Weights of a small transformer language model.
Size: width 224, vocabulary 8192.
Architecture: LayerNorm before each block, tied embeddings.
Training: a variant of SOAP for these matrices, 3377 steps.
Each number is 128 + 24 x the weight over its row's rms, rounded and kept within 0 to 255. Layers, rows and columns count from 0. The size above them is the row's rms in percent of the matrix's.

# layer 8 MLP up, 896x224, rms 0.206, rows 218-277, columns 112-167
size [100  96 105 106 107 119 103  91 108 113  94  99 100  97 100 102  91 105  95 102  92 111  89  93  91 105 108  94 100  87  93 110  92 106 102  95 110 100 100 101  99  91 102 101  97 107 109 103  97  98  87 108  99 107 101  95 101  92 100 101]
[[123  88 163  89 132 115 136 136 125  76 132 150 143  93  76 148 109 147  78 106 119 112 156 126 112 118 122 165 132 134 155 100 148 148 102 124 112 119 105 147 132 134 115 170 129 124 145 120 156 130 145 141  98 125 144 141]
 [123 155 157 107 152 122 154 122 160 141 159 136 111  94 122 122 120 145  82 155  78 168 134  98 121 163 127 135  91 122  90 167 151 107 143 140 112 188 130 126  97 137  75 162 128  55 131 121 107 129  86 147 127 112 115 119]
 [108 159 122 130 128  85 107 125 105 132 122 190 145 144 154 158 131 138 130 101  89 146 128  81 108 133 117 120 100 121 113 133 110 177 124 190 155 179 105 119 134  97 153 118 144 135 169 116 155 123 124 106 105 156 151 132]
 [130 158 197 124 113 160  99 129 157 137  93 107 127 178 165 123  85 109  91 129 114 134 144 140 104 105 110 108 148 150 137 123  86 113 155 156 121 162 130 111 216 105 121 168 104 114 163 150 124 140 127 153  92 106 145 125]
 [137 141 159 144  82 122 159 156 125 111 128 104 160  79 110 148 144 141 109 173 121  98 132  72 135 138 107 138  88 142 108  99 149 123 138 167 117 126 114 131 144 164 142 136 135 166 140 130 100 146 185 122  95  94 136 150]
 [ 98 164 113 136 103 153 186 151 103 161 139 122 151 117 129  96 147 151 140  85 164 151 130  91 151 129 102 143 126 129 121 127 104 145  82 167 149 134 125 128  85 140 163  98 176 135 157 154 132 108 118 120  99 110 148 139]
 [148 120 131 128 113 144 128 145 152 128 104  98 135 105 125  87  91 115 111 161 117 110 166 129 140 134 114 123 145 108 102  44 136 124  88 120 145 124 140 117 158 148  86 123 112 128 110 116 125 141 151 126 135 106 143 106]
 [124 114 137 138 137 135 141 179 128 116 110  95 144  93 146 114  81 134 119 143 135 109 123  95  56 154 115 139  97 139 127 138  97  93 116  98 192 156  85 108 126 158 157 129 132 135 149 144 140 129 161 109 128 102 169 144]
 [111 114 139 119 124 139 125 111 124 126  80 131 139 128 146 148 121 124 159 111 111 102 168 130  88 155 162 160 132 147 158 157 151 118 119 130 116 135 118 107 118 139 142 111 126 109 182 116  86 150 118 148 136 126 149 183]
 [113  90 119 106 124 108 114 141 128 153 139  97 171 150 113 126 141 120 114 147 122  88 165 134 155 150 172 106 109 104 122 134  94 150 145 129  76 155 142 123 127 135 112 126 146 135 100 130 137 132  79 166 114 113 169 131]
 [106 126 116  88 145 109 153  91 136 152 113 110 123 160 145  96 121 106 129 134 149 130 155 129 125 123 141 130 115 136 137 107 102 150 128 130 126  99 133 101 131 170 134  93 156 135 132 124 130 133 151  90 135 136 112 127]
 [126 151 144 146 157  79  99  98  72 126 152 103 145 120 103  96 134 180 106  97 142 136 114  97 124 134 133  98 123 160 138 105 130 116 135 118  69 114 114 158 136 145 122 166 117 158 145 154 121 149  96 132 149 170 102 127]
 [154 135 116 119  85 138 163 113 135 173  71 112 153 107 148 105  96 144 113 130 105 126 148 147 112 149 153 144 114 158 184 114 137 110 142 118 159 107 157 117 105 163 124 126 122 111 188 111 105  79 127 147  82 135 127 158]
 [141 104 132 139 143 139  95 109  97 112 117  74 123  74 137  98 119 148  99 154 124  94  87 128 138 128 125 152 169  78 153 149 107 135 116 133 103 121 170 116 123 134 147 110 166 106 148 147 140 146 143 122 107 150 134 140]
 [114 156 118 121  97 119 109 106  98 111 154 106 116  72 133  99 156 136 166 142 157  86 138 162  92 130 138 119  81 159 113 155 103 169 148 165 126  95 165 166 113 111 137 127 128 124 126 168 136 192 130 127 126 133  93 115]
 [ 94 106  95 155 144 164 101 127 147 117 151 115 159 125 102 142 131 177 141 106 102 167 144 151 121 119 133 139 140 161 146 153 133 102 157 141  84 125 140 129 126 115 110  74  76  96 146  73 159 135 119  82 105 124 119 137]
 [105 133 139  93 151 188 109  87 149 163 163  85 122 137 127 131 110 145 128 146 123 175 144 126 147 106 103 165  72 166 115  94 132 139 143 147 115 129 155 172 103 178  75 142 141 172 148 116 120 149 133 135 130 129 117 138]
 [128  94 101 112 134 137 131  89 117 113 100 104 159 140 163 137 139 150 167 110 116 174 128 131 153 163 119 155 146  96 109 135 112 111 171 107 113 150 120 206 103 166 141 113 162  83 150 119 135  99 140 154 144 169  85 129]
 [122 123 141 100 137 113 151 109 152 135 149 103 181 138 139 157 120 131 122 159  92 101  70 161 129 114 167 112 140 136 102 108 148 106 112 119 138 135 107 130 175 144 133  84  92  99 124 147  94 114 117 136 150  77 126 150]
 [112 140 109 140 134 137 148 102 133 161  77 129  75 135 163 118  83 168 134 121 180  93 105 164 126 122 150 156 132 123 104 124 180 139 104 163 139 171 126 126  80  96 116 190 114 118 114 139 112 144 121 108  87 129 132 150]
 [144 137 161 133 143 135 127 162  82 112 147 123 127 108 142  71 122 146 107 192 101 128 138 139 155 113 118 138 118 114 106  92 104 109 116 119 104 130 126 128 112 121 139 102 167  77 163 126 127 104  96 116 148 109 121 117]
 [155 167 100 138 162 155 131 118 116 110 145 103 173 129 102 112 105 119 149 119 149 129  59 150 119 139  79 141 144 140 103 135 150 140 136 132 130 112 110 152 117 141 113 134 150 106 146 149 162 122 147  75 166  87 160 179]
 [137 115 113 179 128 141 150 110 136  92 104 126 135 127 109 133 124 170  94  66 123  85 136 139 124  82 144 165 105 124 101 155 135 135 118  87 182 147 143 125 104  94 150 140 157 130 120 127  87 143 119 141 165 177 112 129]
 [134 101 133 122 120 148  76 106 147  79 148 125 116 170 165 114 141 140 136  92 113 126 125 136 131 168 132 174 118 103 188 193 124 156 134  92  58 128 125 116 100 137 128 167 103 138 136 124 158 125 114 142 135 142 168 119]
 [121 121 137 148  90 137 112 148 114 150 121  83 135 141  68  99 150 154 149 138 115 131 153 109  77 159 115  98 140 153 127 122 182 122 131 110 135  84  85 144 151 175 111 108 145  89 160 130  97 118 125 145 137 126 130 129]
 [106 138 139 100 124 141 121 115 129 115 118 109 151 119 101 134 117 128 115 116 158  93 149 103  99 141 113 120 184 119 128 162 123 144 114 109 124 137 136 134 169 160 123 147 121  86 136  96 110 115 147 109 105 201 110 110]
 [ 75 122 102 145 133 157 132 121 135 123 116 111  94  61 136 140 131 178 120 159 102 114 138 129 163 133 125 139 101 129  91  91 139 117 150 111 111 123 160 115 163 107 129 133 151 135 147  74 122 107 168 120 118 152 143 135]
 [120 135 148 141 156 125  87 159  90 121 145 121 132 117 142  73 125 133 100 143 130 164 164 114 160 127 129 106 123 109 116 113 138  99 119 165 147 116 123 117 109 142  90 115 153 136 149 115 117 127 118 109 152 114 124 112]
 [102 126 108 105 139 145 105 183 101 129 118 111 122 113 124 135 137 116 145 131  82 125  98  95  94  90 118  90 106 114 145 154 109  80 164 134 113 125 137 148 169 147 187 119 184 126 114 132 118  97 170 113 133 141 131 133]
 [100 112 148  99 144  86 147 133 166 111  92 113 138 119 141 112 109  88 131  78  99 128 170 147 107 165 113  94 131 101 174 127 121 185 136  85 127 178 144 130 126  97 113 129 157 144 118 109 150 113 147 122 145 131 118 114]
 [ 83 112 121 101 100 110 125 124 156 103 110 133 105 111 122 101  89 151 100 111 144  90 124  85 111 129 125 118 179 148 113 164 111 135 126 134 139 170 109 114 113 116 161 108 137  93 103 133 122 134 137 120 149 111 117 135]
 [132 126 145 118 140 118 109 110 116 102 160 131 154 158 124 128 155 128 112 128 113 116 112 101 123 137 165  91 150 126 177 109 133 147 120 171 122 109 114 101 121 175 155 114 138 129 110 185 112 142 100 137 102 135 156 131]
 [129 102 127  86 116 152 141 116 122  90 108 108 161 144 157 152 129 129 117  99 157 124  95 103 134 139 134 143 133 109 173 146 119 112 162 161 187 138 132 120  90  94 108 125 107  96 126  90 134 101 153 160 150  82 144 110]
 [124 109 134 112 126 132 113 120 149 108 136 125 115 129 184  99 142 145 130 125 148  95 116 114 130 156 116 132 128  97 134  77 184 127 142  89 121 156 110  99 164 125 114 138 123 136  88 144  82 153 124 165  72 184 145 147]
 [128 144 122 119  92  76 144 174 145 123 140 175 114 121  94 115 118 162  94 150 140  91 140  90 173 149 124 172 103 125 158 108 151 132 129 121 138 173 130 116 155 109 108 135 156 123 183 157 106  98 118 156 128 134 114 145]
 [154  88 120 109 110 130 111  83 142 146 118 184 138 130 107 112 161 105 126 137  99  99 172  97 130 115 132 165 143 113  95 121  99 148 114 135  88 126 179 143 128 124  90 100 136 113 128 114 135 162 121  86 147 120 113 103]
 [125 141 121 172 157 117 104 112 102 102 119 107  79 140 117 132 141 143 191 131 109 147 121 182 152 135 159 126 168 125 107 109 106 106  95 129 112 116 127  95  98 118 137 112 124 136 142 139  96 103 152  97 127 134 140 190]
 [124 116 131 127 173 153 158 104 158 127 169 120 190 112 161 146 136 113 100 109  89 126 125 167 150 119 158 126 139 110 115 102 109 104 165 129 118 137 121 125 112 102 138  87 128 142 157 118 137 155 107 122 101 157 123 206]
 [132 143  69 125 148 147  98 127 133  70 129 113 122 153 151 139 145  87 138 116 137 135 152  97 101 136 141 129 106 140  97 138 163 137 129 100  97 158 125 147 168 106 105  96 121 144 129 152 121 123 112 168 117 111 103 140]
 [143  96 162 109 131 141 134 125 138 115 109  98 103 137 106 103 143 100 130 148 146 137 110 116  91 128 166 125 173 146  93 130 125 109 143 112 121 120 123 127 143 118 139 154 147 101 122 122  85 114 142 129 118 104 118  80]
 [102 132 159 106 106 101 109 113 120 118 156 139 110 104  79  96 114 139 144  92 142 131 118 121 147 105 133 141 128 134 122 132 144 135 143 155  84 112 140  89 143  93 121 143 164 106 141 174 128 123 129 148 117 143 133 138]
 [164 120 138 142 116 131 117 167 184 112 146 175  78 117 136 125 134 158 138 117 108 144  82 102 128 128 172 120 136 147 175 149 127 166 152 146  91 141 136 140 152 180 133 115 108 121 162 137  46  96  94 135 137 142 145 140]
 [158  73 157 113 148 173 117 100 124  95 118  96 126 110 125 160  86 130 117 124 117 107 134 121  90 112 146 103 172 104 129 100 165 155 138 150 156  93 172 126  84 121 132 135 109 133  61 167 125 121 115 111  90 112 119 128]
 [115 117 122 135 179 170 116 110  69 181 149 173  96 128 114 107 149 183 114 141 108 114 112 134 113 140 158 100 116 113 130 152  83 122 117 139 147 118 118 104 151 147 147 135 112  70 122  97 134 108 115 135 158  80 147 163]
 [134 176 166  85  72 141 133 133 156 140 142  71 109 108 114 106  90 153 107  68 110 152 149 122 174 108 126 159 128 139 123 111 196 125 148  94 130 149 174 173 144 108 143 143 115 132 138 128 155 123 112 152 161 102 155 119]
 [109 128 101 169 111 112 119 141 142 154 137  87 121 153 144  69 135 152 134 145 144 145 110 104 147 124 135 164 158 139 133 107 146 139 150 141  91 118 168 108 128  88 138 118 151 123 152 119 146 117 115 153 186 181 126 150]
 [ 98 127 110 119  82  90 165 134 109 140 126 116 127 102 153 174 124 122  71  87 101  79 170  88 152 106 161 102 122 125 137 116 181 129 137  83 118 120 141 137 165 125 135 150 118 115 154 143 129 154  84 116 132 165 181 127]
 [133 176 137 166 116  90 160 132 121 115 114 148 132 141 131 136 113 109  90 121 112 133 144 121 114 167  98 140 149 134 139 158 131 167 149 138 145 148 127 131 154 152 102 105 144 111 144 187 149 102 105 148  94 129 146 133]
 [116 132  93 109 130 126 127 100 148 146 147 150 117 123 114 130 124 126  92  82 134  71 137  86 130 108 149 169 139 157 123 147 113 145  95 121 140 158  96 128 151 112 118 146 108 172 163 154 146  82 147 123 113 131  99 140]
 [136 120 135 142 137 152 155 119 106  98 126 164 122 157  81 157 115 163  93 153 122 127 114  92  91 145  83 117 149 116 111 173 130 135 101 130 131 114 185 120 103 141  60 135 154 146 129 146  86 155  86 150 185 117 136 115]
 [119 134 118 113 164 122 160 161 134 137 124 132  89  96 127 112 124 206 142 158 110 117 125 126 126 120 135 159 116 135  75 162 113 135 139 130 124 134  95 140 160 143 126 130 125 152 127 159 153  86 163 140 145 154 111  79]
 [129 168 139 104 127 169 144 109 148 135 124 116  88 187 149 146 106 143 116 145 125 106 106 131  93 114 144 116 120 152  87 171  82 145 125 180 153 186 160 102  67 145 122 158 103 125 115 133 128 145 109 100 108  99 113 112]
 [157 102  64 121  85 147 136 117 142 124 122 100 115 170 155 102 142 142 131 154 111 143  63 120 154 117 146 117  98 129 120 108 101 172 109 126 110  94 169 125 112 126 130 115 118 129 125 136 142 124 148 141  92 150 156 115]
 [134 121 171 107 128  92 126 101 102 109 103 105 156 150 146  80 121 139 127 138 138 113 163 119 138 147 115 136 135 107 112 126 117 128 127 111 112 121 148 154 113 125  78 166 110 127 168 105 153 136 131 134 118 130 140 118]
 [115 118 144  95 123 147  96 136 133 128 119 163 136  89 129 132 119 168 146 130 121 139 170 165 123 128 137 166 129 117 148 133 128 120 127 125 142 179 129 138 132 108 143 118 146 148 150 113 170 147  83  98 127 130 127 157]
 [135 111 109  92 143 104 118 115 166 150  90 151 121 148 109 115 113  90  78  92 130 119 131 117 125 132 151 149 132 107 178 128  88 105 118  95 126 117 112 117  88 111  65  82 155 107 155 116 133  97 133 122 131 111 150 115]
 [ 80 124 134  85 135 151 113 135 159 144 104 128 157 135 102 120  94 105 101  70 110 142 114 112 120 156 133 147  98 134 144 147 109 119 107 133 130 132 172 122 165 124 147 136 144 136 109 154 138  99 131 196 145 175 128 141]
 [113 133 144 116 125 147 127 142 160  77 119 117 153 143 118 107 149 160 126  97 118 101 128 130  91 126 128 140 122 126 137 195  92  90 138 160  63 134 128 180 129  99 144 132 135 156 120 143 101 163 109 140 138  98 118 132]
 [145 144 159 102 129 107 120 124 157 147  85 115 152 108 162 165 184 114 116 111 116 120 106  77 129 162 115 136 149 105 156 145 108  78 155 118 105 156 123 152 173 123 140 147  89 120  69 136 111 149  99 158 110 146 131  91]
 [101 109 162 151 111 113 103 127 127 128 128 125 154 109 171 102 130 117 139 111 126 139 118 153 156 154 169 168 176 102 177 145 118 103 163 144 113 136 117 143 145 166 126  86 180 114  97 164 119  76  73 115 156 154 109 116]]
# layer 8 MLP down (transposed), 896x224, rms 0.209, rows 218-277, columns 112-167
size [104  97 102 107 112 113  96  95 130 104 106 108 111  83 102 107  94  96  78 112  85 101  97  91  99 106 117  99 106  69  93  99 101 107 103 100 103 105 107 109 113  83  96 104 113 100 113 106 106  97  89 120 107 100 103  82  96  99 116  96]
[[146 158 117 109 122  93 126 106 124 106 112 116 166 131 118 136 109 125 108  99 154 132 118 108  96 134  98 134 183 160 117 137 139 122 119 157 100 124 140 121 152 142 167 152  92 109 155 119 103  88 162 102 131 132 137  95]
 [113 104 171 104 122 138 126 139 100 124 140 114  87 127 111 147 128 131 157 115 149 106  69 127 163 114  87 117 143 117 108 100 131 131 157 170 111 151 103 114  95 112 100 127 130 136 129 131 116  82 114 153 132 133 144 152]
 [154 125 124 148 120 170 149 117 122 181 117 157 188 120 131 165 113 134 102 130 134 110 163 126 115 118 116 160 117 142 128 133 198  84 118 163 149 158 152 145 105  87 152 146 119 136 133 119 115 123 112 149 139 141 117 100]
 [119 104  86 140 120 114 147 109 166 101 169 120 115 117 121 141 106 119  93 140 157 154 165 114 119 142  95 159 155 156  93 155 148 104  95 156 146 142 119 104 147  73 140 145 152 125 158 139 104 100 103 100 151 137 134 133]
 [ 45 151 113 113 134 153 104 109 165 126 155 143 100 112 108 147  98 133 128 164 150 153 143 122 170 156 168 136  93 130 123 184 140 123 121 128 129 114 131 120 129 115  81  92  90 115  87 126 113 133 171 178 131 128  96 171]
 [128 118 106 154 134 123 129 119 105 133 149 140 155 155 148 131 128 115 166 119 144 110 123 189 108 154 130 123 138 139 117 123  93 104 149 112 146 136  80  86 126 110 175 152  84 157 122  93 109  95  93 123 101 121 163 112]
 [133 143 123 146 142 135 129  67 125 120  79 130 153 186 122 114  96 111 109 112 101 146 169 101 146 159 186 100 162 118 100 113 122 151 129 114 117 172 140 126 117 139 190 129 108 138 131 122 125 163 165 170 169 120 149 163]
 [105 123 111 147 188 110  97 111 110 136 140  75 134 141 129 100 143 116 145  94 136 110 139 142 134 158 117 123 118 118 134 128 161 139 118 167 124 108 127 123 157  91 116 120 149 142 159 175 129 113 114 116 127 104 153 143]
 [133  95 137 120 105 116 124 159 132  84  69 127 132 134 127 187 101 114  91 116 126 113 169 113 110 122 131 119 123 101 141 121 134 172 124 173 149  88  98 116  99  95 136 116 155  92 172 127 124  83 113 154 115 148 138 112]
 [207  88 131 118 158 124 124 114 161 159 111 147  85  95 134 134 133 136 165 115 174  90 101 177 132 132  76 135 119 122 124 161 127 109 155 109 113 118 145 120 122 102 150  99 131 127  92 147 153 112 119 112 126 117 138  97]
 [152 109 131 107 113  85 142 125 124 142 128 110  83 136 131  98 121 105 148 129 118 117 126 118 128 114 105 162 107 154 133 189 102 135 148 152  79 102  52 137 175 148 108 110 117 141 127 129 169 155 145 124 105 170 153 149]
 [ 75  79  85 148 132 150 104 106 136 117 142 110 170 179 141 105 134  98 134 108 144 150 140 177  83 156 118 118 126 125 106  85 123 136 132 160 166 154 100 140 108 128 116 149 138 117 125 118 154 119 124 122 150 107 127 152]
 [130 164 126 106 135 150 158  88 124 157 152 135 142  77 148 163 173 137  51 129 149 124 135 112 141 165 118 138 112  95  92 129 135 100 123 101 162 121 110 113 143 107  99  97 161 134 166 129 129 134 156 147  80 148 123 114]
 [153 134 120 120 152 158 103  85 138 121 153 108 133  95 127 133 141 114 133 175 126  89 117 129 143 134 131 131 110  83 147 175 148 107 131 150 116 128 154 144 186 110 134 115 188 151 125 168  83 161 135 144 126 138 149 147]
 [ 87 102  89 136 129 138  99 122 101  96 113 150  85 106 162 149 110 132 117 146 147  92 138 138 145 140  97 132 123 100 194 127 122 140 151 103 159 100 107 102  97 110 105 112  89 119 121  98 108  89  88 120 115 143 114 123]
 [ 60 156 157  87  65 114 158 174 154 133 109 147 141 103 138 173 147 118 111 111 108 155 134 125 105 114 105 109 115 121 128 157 121  96  78  78 138 118 109 118 139 134 148 154 111 131 136 142 118 156 106 149 113 116  93 150]
 [161 125 148  77  93  96 144 132 147 122 148 106 116 138 167 125 139 129 159 149 152 167 132 114 124 137 152 123 141 137 143 108 125 155 193 123  92 101 116 130 128 144 151 177 102 128 183 132 129 140 124 156 122 130 161 140]
 [ 99 108 168 120 171 119 137 126 126 109 178 115 155 120  98 116  96 107 109  95 151 157  79 132 125 150  86  78  90 117 129  98 116 149 148 105 167 134 117 181 114 127 134 101 126 155 149 118 127 159 145  99 133 151 115 127]
 [ 75 124 142 114 138 170 122 182 144 134 119 133 108 130 129  89 148 120 141 144 106 157 114 118 127 112 136 142 175  98 157  83 137 103 141 164 167 155 145 150 118  85 104 108 113 141 100 132 182 148 106 117  88 135 104  77]
 [ 85 107 123 140 114 163 149 147  78  82 142 199 145 126 136 104 144 160  76 123 138 135 126 141 103 144 102 110 131 118 149 139 158 138 138 138  91 113 124  94 109 143  99 119 117 114 145 106 118 137 140  73 114 109 128 160]
 [188  90  97 127 122 129 159 158 139 100 106 120  96 150  77 164 123 134  99 109 151 123 116 189 147 109 146 164 144  92 124 119  72 126 115 136 139 110 156 112 108  80 127 112 113 172  85 138 127 137 111 166 125 171 110 116]
 [101 140 150  89  94 128 121 111 121 116 150 159 120 144  85 113 101 121 155 116 143 159 140  82 144 146 117 148  84 140 132  99 137 130 145  89 121 137 157 127 133 142 133 135  93 141 115 107  93 113 151 182  89 211 136  77]
 [211 118 144  74 109 119 161 174 151 137 136 145 138 134 121 112 180  93 138 137 162 133 140 132 126 146  98 127 141 152 139  92  94 166 173 136 127 135 160 124 135 142 118 110  98 125 118 103 181 138 131 130 122 111 115 119]
 [116 117 125 111 121 134 112 151 106 169 153 114 142 162 119  93 109 138 144 123 126 168  89 145 134 147 101 113 130 152  94 121 143 111 143 175 134 137 110 134 105 147 124 111 160 116  92  96 135 102  75  93 137 110 119  75]
 [133 168 134 104 161 136 151 147  78  98 130 125 142  88 117 138 130 152 168 115 143 115 121 123 108 116 110 135 117 100 155 104 136  75 124 191 124 149 104 126 123 140 121 143 101 130 105 106 152 152 154  91 112 107 129 135]
 [136 107 138  91 100 157  92  93 114 151 134 156 160 186 129 144 155 171 132 103 142 157 164 125 142 142  99 125 122 148 139 161  98 141 172 133 103 112 145 157  93 157 136 127 137 153  90 124  71 138  76 141 118 116 124 143]
 [134 132 110 136 172 134  63 130 170 137 105 104 138 114 142 108  93 121 196 141 133 148 129 128 164 150 120 149 174 118 106 131 149 149 129 150 126 150 132 171  81 153 149 107 115 154  97 136 148 136 158  97  86 126 144 105]
 [151 140 154 127 136 164 144 175 156 115 131 150 128  57 180 148 127  94 158 168 146 159 120 116 177 120 150 103 152 128 160 112  90  84 120 132 148 147 145 173  78 132 111 137 111 159 121 112  91 140 130 125 151 131 128 111]
 [158 132 111 152  92 114 107  70 107 109 125  67 136 146 140  89 136 131 138 122 127 117 126 135 181 111 123 154 133 144 122  79 119 141 109 120 194 130 102 111 109 136 129  76 145 121 158 137 143 127 173 113 104 101 138 147]
 [162 132 127 120 144 144 148 115 109  86 112 153 158 114 170 144 124 149  81 126 140 130  87 149  77 117  87 127 153 129 121  93 188 102 128 141 147 111  92  96 116 108 171 122  57 161 121 126 116 129 179  93  75 145 103  61]
 [132 119 158  88 161 136 161 140 122 125 102 118 121 132 153 164 144 112 169 135 105 115 154 119 175 133  95 106 119 123 125 160 131 142 152 135 137 195 113 128 130 113 134 167 119 138 157 109 131 121  79 104 140 103 138 122]
 [127 115 103 123 110 143 107 145 115  99 100 120 187 126 127 150 126  80 128 115 153 146 117 148 149 150  93 107 142 102 137 120 128 131 144 130 143 168 117 132 148 152 198 138 153 143 114 146 107  98  91  93 155 128 141 141]
 [143 142 166 144 128 151 127 107 103 108 154 102 122 151 122 133 182  90 149  94 105 136 122  80 170  97 113 144 166 118 130 156 103 119 136 132  67 118 143 126 131 116 141 136 154 101 123 125  91 151 105 121 162 156 168 144]
 [207 110  78 137 163 163 140 180 116 125 136 109 130 116 102 118 129  97 105 119 154 103 137 142 137  96 150  98 137  94 166 156 139 172 146 101 140 151 137 119 137 141 150 127 118 147 185 124 123  52  78 113 189 139 103 142]
 [161  98 159 132  94 121 148 109 141 181  95 114 167 184 153 154  84 106 129 182 137 106 161 123 144 142  69 126  91 141 117 127 140 138 146 146 174 141 162  93 143 124 115 172 118 154 147 138  99 133 121 108  96  86 107 129]
 [175 188 123 138 133 130 127  69 110 134 139 120 120 109 117  98 116  96 135 129 106 149 102 127 113 156 142 158 113 147  80 128 140 124 121 109 118 106 123 100 126 134 136  90 135 138 147 145 163 116 112 122 108 137 119 159]
 [149 126 122 124 165 123 118  98 169 113 110 129 104 169 120 136 118 131 192 145 130 118 130 108 154 125  82 120 137 174  94 137 123 134 126 144 112 107 135 112 177 117 153 181 193 119 110  92 160 101 138 107 114 116 128 106]
 [127 131 121 120 161 170 173 128 117 164 150 138 100  87 128 133 138 173 126 135 144  89 109 155 106  96 175  95 113 164 136  99 135 119 146  89  63 172 122 149  92 121 153 139 151 122 130 130 153 157 179  94 126 125 121 105]
 [ 97 140 120 120 156 155 114 132 135 130 101 147  89 144  87 145 159 165 103  74 136 100 142 140 122 137 119 145 122 108 106 118 148 173 116  96  98 137 141 113 117 114 149 138 127 178 133 113  89 152 144 120 132 108  74 116]
 [165 106 104 111 133 121  95 109 102 155 151 111 164 135 121 121  95 143 147 133 162 156 131 132  85 119  99 113 144 145 109 173 141 189 163 109 148 124  78 122 110 100 105  89 132 118 148 121 132 161 129 140 154  67 101 113]
 [173 127 103 134 149 112 132 131 156 109 148 143  87  87 155 154 155  98 158 159 123 126 126 120 108 147 127  87 135 118 157 126 128 103 144  73 161 161 122 132 107 141 152 129  77 108 126 111 142 164 144 156 127 111 128 148]
 [123 118 103 100 117 145 121 124 138 122 132 110 112 114 154 135 115  89 135 115 152 107 139 120 140 124 162 144 186 122 102  83 137 146  90 167 132 135 106 112 130  90 140 172 138 108 118 137 112 126 106  91 107 126 162 181]
 [ 85  84 137 147 135 142 131  92 125 119 133  84 127 139 141 108 131 116 162 146 106 144 111 169 113 150 135 140 135 130 162 137  96  86 107 129 139 160 123 127 150 130 107 142 167 140 102 106 102 104 143 112 125 138 145  91]
 [204 136  99 189 121 128 122 126 119 125  95 108 136 149  79 175 150 133 145 113 146 132 124 163 154 116  55 100 112  76 155 106 101 134 112 125 141 130 150 160 128 132 131 111  97 141 131 147 114 133 115 104 130 174 137 138]
 [109 104 135 150 142 125 133 126 126 125 101 104 169 146 165  99 181 133 137 125 115 214 156  41  85 127 116 121 158 143 135 119 168 124 151 124 110  98 153 112 143  78 135 180 144 100 120 171 142 109 166 126 170 101 142 143]
 [192 118 103  98 148 112 125 163 185 145 136 115 132 146 137 143 136 124 107 114 173 149 114 151 152 110 133  88  62 107  74 139 110 158 115 106 113 135 118 143 152 117 125  91 123 144 111 137  80 117 151 141 147 123 156 103]
 [104 121 125 111 107 123 159 120 102 135 129 107 107 128 114 117  89 151 156 157 169 137 112 130 116 153  97  97 169 113 162 110  91 131 114 104 118 151 160 104 124 116 119 162 102 156 134 181 114  93 148 118 139 104 149 142]
 [ 94 152 158 110 148 140 116 176 108 134 126 142 169 123 140 114 148 129 149  59 134 107  99 108 132  95 106 105  85 113 140 152 110 144 140 173 119 173 152 105 122 115  85 116  75 137 127 105 129 129 121  98 128 140 168 106]
 [123 149 103 133 151 175 125  77 126 131 130 106 142 167 154 105 173 104 110 154 141 149 111  98 149 118 128 128 112 126 158 171 125 151 151  79 159 153 128 156 124 133 121 142 133 169 108  91 146  55 148 117 144 126 109 137]
 [151  95 118 136 152 124 134 161 116 114 145 131 110 105 119 121 116 119 137 103 124 133 116 146  94 101 115 123 112 127 134 127  93 152 140 104  76 114 107 148 151 179 141 148 145 134 128 132 142 136 103 112  94  78 157 106]
 [187  98 154 168 159 127 120 131 141 140 105 125 126 131 110 124 140 110  91 141 126 112 146 122 163 125 121 176 100 129 148 120 161 141 131 167 151 138 114 130 178 128 128 109 103 164 113  91 129 141 145 160 136 113 135 138]
 [ 81 144 153  99 154 137 162 124  94  95 149 142 106 152 159 101 130 143 109 137  99 147 117 152 115 101 104 133  85 135 116 142 129 125 142 159  86 116 142 105 136 157 153 115 132 130 176 162 158 134 153 105 121 110 118 136]
 [ 93 148 138 147 115 114 121 146 104  97 121 135 102 119 144 137 113 100 123 118 183 122 123 104 161 156 118 149 126 109 124 168 113 123 151 135 129 170 109 133 154 157 101 148  76  85 117 119 148 118 146 192 117  93 157 143]
 [133 114 187 110 133 107 117 117  98 129 100  84 178 149 117 145 181 142  78  80 188 166 139 123 113 153 136 160 126 130 119 173 111 112 144 145 168 140 129  97 167 144 136 123 151 126 146 133 125 149 145 111 106 149 149 119]
 [ 94 133 160 166 121 140 134 107 133 113 164  86 116 162 143 178 119  84 114 110 145 108 109 132 140 157  60 112 133 140 124 118 112 172 157 181 133 156 153 135 191  98  83 142 121 125 134 106 122 109 149 118 118 117 145 115]
 [123 149 141 111 133 141 136  60 139 107 112 154 124 123 177 132 131 110 102  83  92 124 156 134 132 156 119 185 101 151 154 135 122 107 135 157 148 157  90 126 152 113 164 135 155 105 121 100 140 123 143 125 129 103 105 180]
 [124 120 164  57 170 119 145 126 142 150 123 124 129 124 123 124 107 121 107 147 139 117 135 152 141 128 149 132 151 103 125 100  80 147  85 134 168 116 142 141 117 110 107 177 118 107 152 150 182 101  95 157 120 117 157 129]
 [172 135 102 146 154 162  95 121  90 143 146 150 129  84 132 150 146 186 172 133 150 139 118 149 199 137 117 171 120 146 146  87  92 152 146 156 169 150 124 140 116 143 153 127 107 155 100 140 123 132 151  94 138 114 103  98]
 [ 59 137  96 138 133 119 166 154 107 155 109 133 156 104 120 111  78 134 146 149 138 163  76  85 150 149 127  98 122 110 180 162 157 164 133 123 142 133 144 141 108 150 109 109 131 178 174 118 116 159  94 122 148 139 112 173]
 [139  99 117  57 156 124 145 116 100 140 142 163 118 151  89 125 152 140  98 155 140 165 100 129  93 119 144 106 125 145 128 120 113 142 153 122 122 123 159 108 105  88 109  99 140 128 137 124 136 108 159 144  99 134  68 109]]